config = dict(
    lr_mult_qkv=0.5,
    lr_mult_o=1.03,
    schedule='wsd',
    decay_fraction=0.64,
    doc_mask=False,
    train_tokens=613300000,
)
Each number is 128 + 32 x the weight over its row's rms, rounded and kept within 0 to 255. Layers, rows and columns count from 0. Numbers have three digits each. The size before them is the row's rms in percent of the matrix's.

# gate: layer 5 MLP gate, 1728x640, rms 0.0548, rows 1691-1701, columns 80-159
# up: layer 5 MLP up, 1728x640, rms 0.0562, rows 1691-1701, columns 80-159
# down: layer 5 MLP down (transposed), 1728x640, rms 0.0559, rows 1691-1701, columns 80-159
gate1691 100:141145115121042075154089160144160168161126171058109105165095137119144148142112158130128127122128073155117111057164136060122101135108148098142176125151137158124096139137101141163123141080182103080134099137181156141164106088125110125149122139
up1691 100:163146145096165131174099123140101110132189104155184113146167131127096178123101125166084112133116052127145156139125090117113116105132109162130096193126119088116077110083156159089121121076112135068133118123083093173137065105132097142099116118
down1691 102:148151155147165123122119124091129168117131112133109111167116120151145111164136110091137167195104134165150136099179090133093110085157125118123085133138064129155099100106145173093107130154134108132115120098088080170107141134129124170125086111
gate1692 115:115119139156078109058084143110158104088100130152112069113180135098120168110176172107124110117135133187072169132122070157104096148103146156143112101118171121196132179125132097186109184132112134105158095181108153085122124123175134128110093188
up1692 112:124083137125086133080091160035096115121148132147137136131187084094143183104102166052141152124132107167125113127164193118093067103147103069127164160106128114122159070172145151158125090114095130160119157102144124128152134163199157197127128152
down1692 105:080122122137129150125113071064120115149143147115183091111144097109120179125141158074153158082122150156168090121091100111126077144048125126166078161137108151089151161103148104174087138133114151133164160091072160128076163157218176071141135084
gate1693 103:103173149100115107147132118075143096128122102166100150119134109157188136164132118152122155148158106086129109153137136153095148138107050123138133128094100094092207124159114094086191108145120092087062112127160120122147135132072103092146107136
up1693 103:167145142169149110157151142145111136140112047184040113056187083136141179107127131117118145139128117110123170125181198164113096130184171129177090186031131109130113120080124124181117120117110125161040099143127128111117162159116137168119125116
down1693 099:148096123095102122118124096157127094124112149172087145099105087122105097097059119177115170108109041087134215107100171161114104149169100142111120106075095141099100098106130125100096116163145137148147049152105110164131096090109122148143081102
gate1694 102:149188096171118132191122110107145130130139131145146144149129159178057104100131105128131104148151184088136141086154115144124102136055187153074114174175132143095114194136200184206126148120132131132119138163105107154121064192141152126143135082
up1694 101:129113140148143157167150133071115115136121130117133134143125154168122117154089156087169103094114122114143165118103082102103158120088151102138092080135114096124134108112156167097138194118207132112093119084133143097176154159126095099123104113
down1694 101:113095077111111141152114106097166154139111122122112115156048127085111154115087141094199126091097128140121176130143125096137095124087144143082127130085135114145118132105123131120096085162103175135107164157140071143132132172087121165136071135
gate1695 095:100142116077100106112071085100160120116152075132149157119191170179110054146105070111066143140157127183166098110109110048116131077188167099174121163116106107135121150090119144166102151100119121111143093204047113154169152128154160123122160097
up1695 103:131219132131162051139190100118186098148135158137125112155113138131127133161115120118119141121089127163075127067095166141134110102125132163144146085144122081188131096165142109117096122095127163102107179091117100124095119088141089094107180078
down1695 101:112134123115123158078137141126083175082098133132144107128134152125158172111171148095128180110143163131194120110175178089142128089109140169127100107116055161141217104109125140130099124113124127075126128170150049083117089130135117137126127128
gate1696 097:105156106099136123119128113113196205137099180104117120185170089156106104145166178133178159102137083091126056194126076093129082098158099066090152126124161118129128105079113089129137150116125126117132160158174150139130136131150174107138096059
up1696 098:067169126184143112099122146186134138145131110115101131133156158166156132081140169088176150138192101136156100132117171154141139096135119092113111169128163127196088162125139147104094155199073166162116108191131097145092130157173084122138149092
down1696 099:122108157153082100078166148118150110121106181115125141118089134062133081136121179118095067125118160158126164115213116135073097156068135092135169138117112106131122097165149110135111148125100129120148151137133178125088147102139163090170070100
gate1697 102:199162114125100054121130081136135092088109075096084124139108103090099166171141189132051127110117198158127176133135139108148157115139108130141131120111159147131131116110112121155162090139101125143077198124119143121150099170188112112122133153
up1697 100:109131123197149111141087082106134090168132141101100167151105103149112118146112181119145117103179093148115168158177108189120129090155073137113094144180146119116122150120075165115116083117113155097136105082119114182095132093107093180158184146
down1697 102:111083131176104113127156070167146116136161198176111097075160125194153085086178076143128130147114103121188120170095056121149086129074150116088100136163137176131116122154172104156110122143181128112136138131149154113086097106134087191102079006
gate1698 099:110140123156113123122133097156098135148106151099130070092111153099115058112189162126127141136131110120128087088096125053086090086125120128120168154120121136152188078064093148131104112147168086129124109174114095160172037161117185070124109154
up1698 095:156101124069155135146095142154113090072146171179062104090118094130169155125173131142113067132142160125162109155137112140114083085143122114129129162180124118084139140132122062183128101124079134117136107110168179100123161137065132115155110117
down1698 099:098072174057148123133121121097125116109128109140092117169091157071104109197185196081127112079132174103136102152171191151165073162106157129113179133121199117085077065169122104114144141079123129084126114099172141128122100105104170169128147148
gate1699 102:150037150178112141130091175150165162126123090087119177075143121147110114114098116136105122181141163141078115165135129118140153130141136165160181098108128122114154156152165106129079139094159141147119153123146110137117203159140207162124097109
up1699 106:115182164066093158111115129082165114124114080102163154108133091136194116093135165136161180129160124071082155161123100153107133148093129113163101135145117074147094107133128057130157139170102076149120094083135079153138166131153117186144119186
down1699 102:140132134154118122142117098169131132113145129077159139120143123137099104104101134135128133117145112107096135119145106097201095146125153175095112136125120168128124116160116076119118118168091166135113086124161141103134135151153186090147086134
gate1700 101:145110132124178086115116126153160099110170104143133097162087103068207145139105125173121105098145129139072092127129152149087125124181148164134110158166169134139133149132130177126121110105104143107160112140064119135101127167146119139154135117
up1700 097:141183087071137201131081086138125096123155146130137103119105130079154117136138045112146101117188133200133125157114175134124150140131133160104137083107168157144196116081115125118104067108142161096144175100173116128132105117211088149130166130
down1700 101:094130115086118171105093195165063110113117096158140092178093211143125091155134095098152124101106165154140148196171150177125108073109149115128068157090126127060122122084145036122119131121128160110147198095127117128118157111188163073088179174
gate1701 109:121108139110156122148093113177127138086122137112102147139108130126047092131113123134107121141128122128152108118068167125089162093115097162166172088123170174134088132128149161127168155104132139134212136152130115197092165115134091045071173137
up1701 106:101105170107138200086123143138112161143130123173126174092137179152117099106117116124117161105131167125167164134151166127116181089137156117193193201129130141158112100141153137124136171119088165143151098105104155125145168131180132127148109187
down1701 104:147068145123189155123074095151154167182110139154101101109100155031149080172142127132088163101140151177105170117139184102198157142168162134174110170082146108139097115116160184133177176137107110170167068131132163092094177129168092151135172194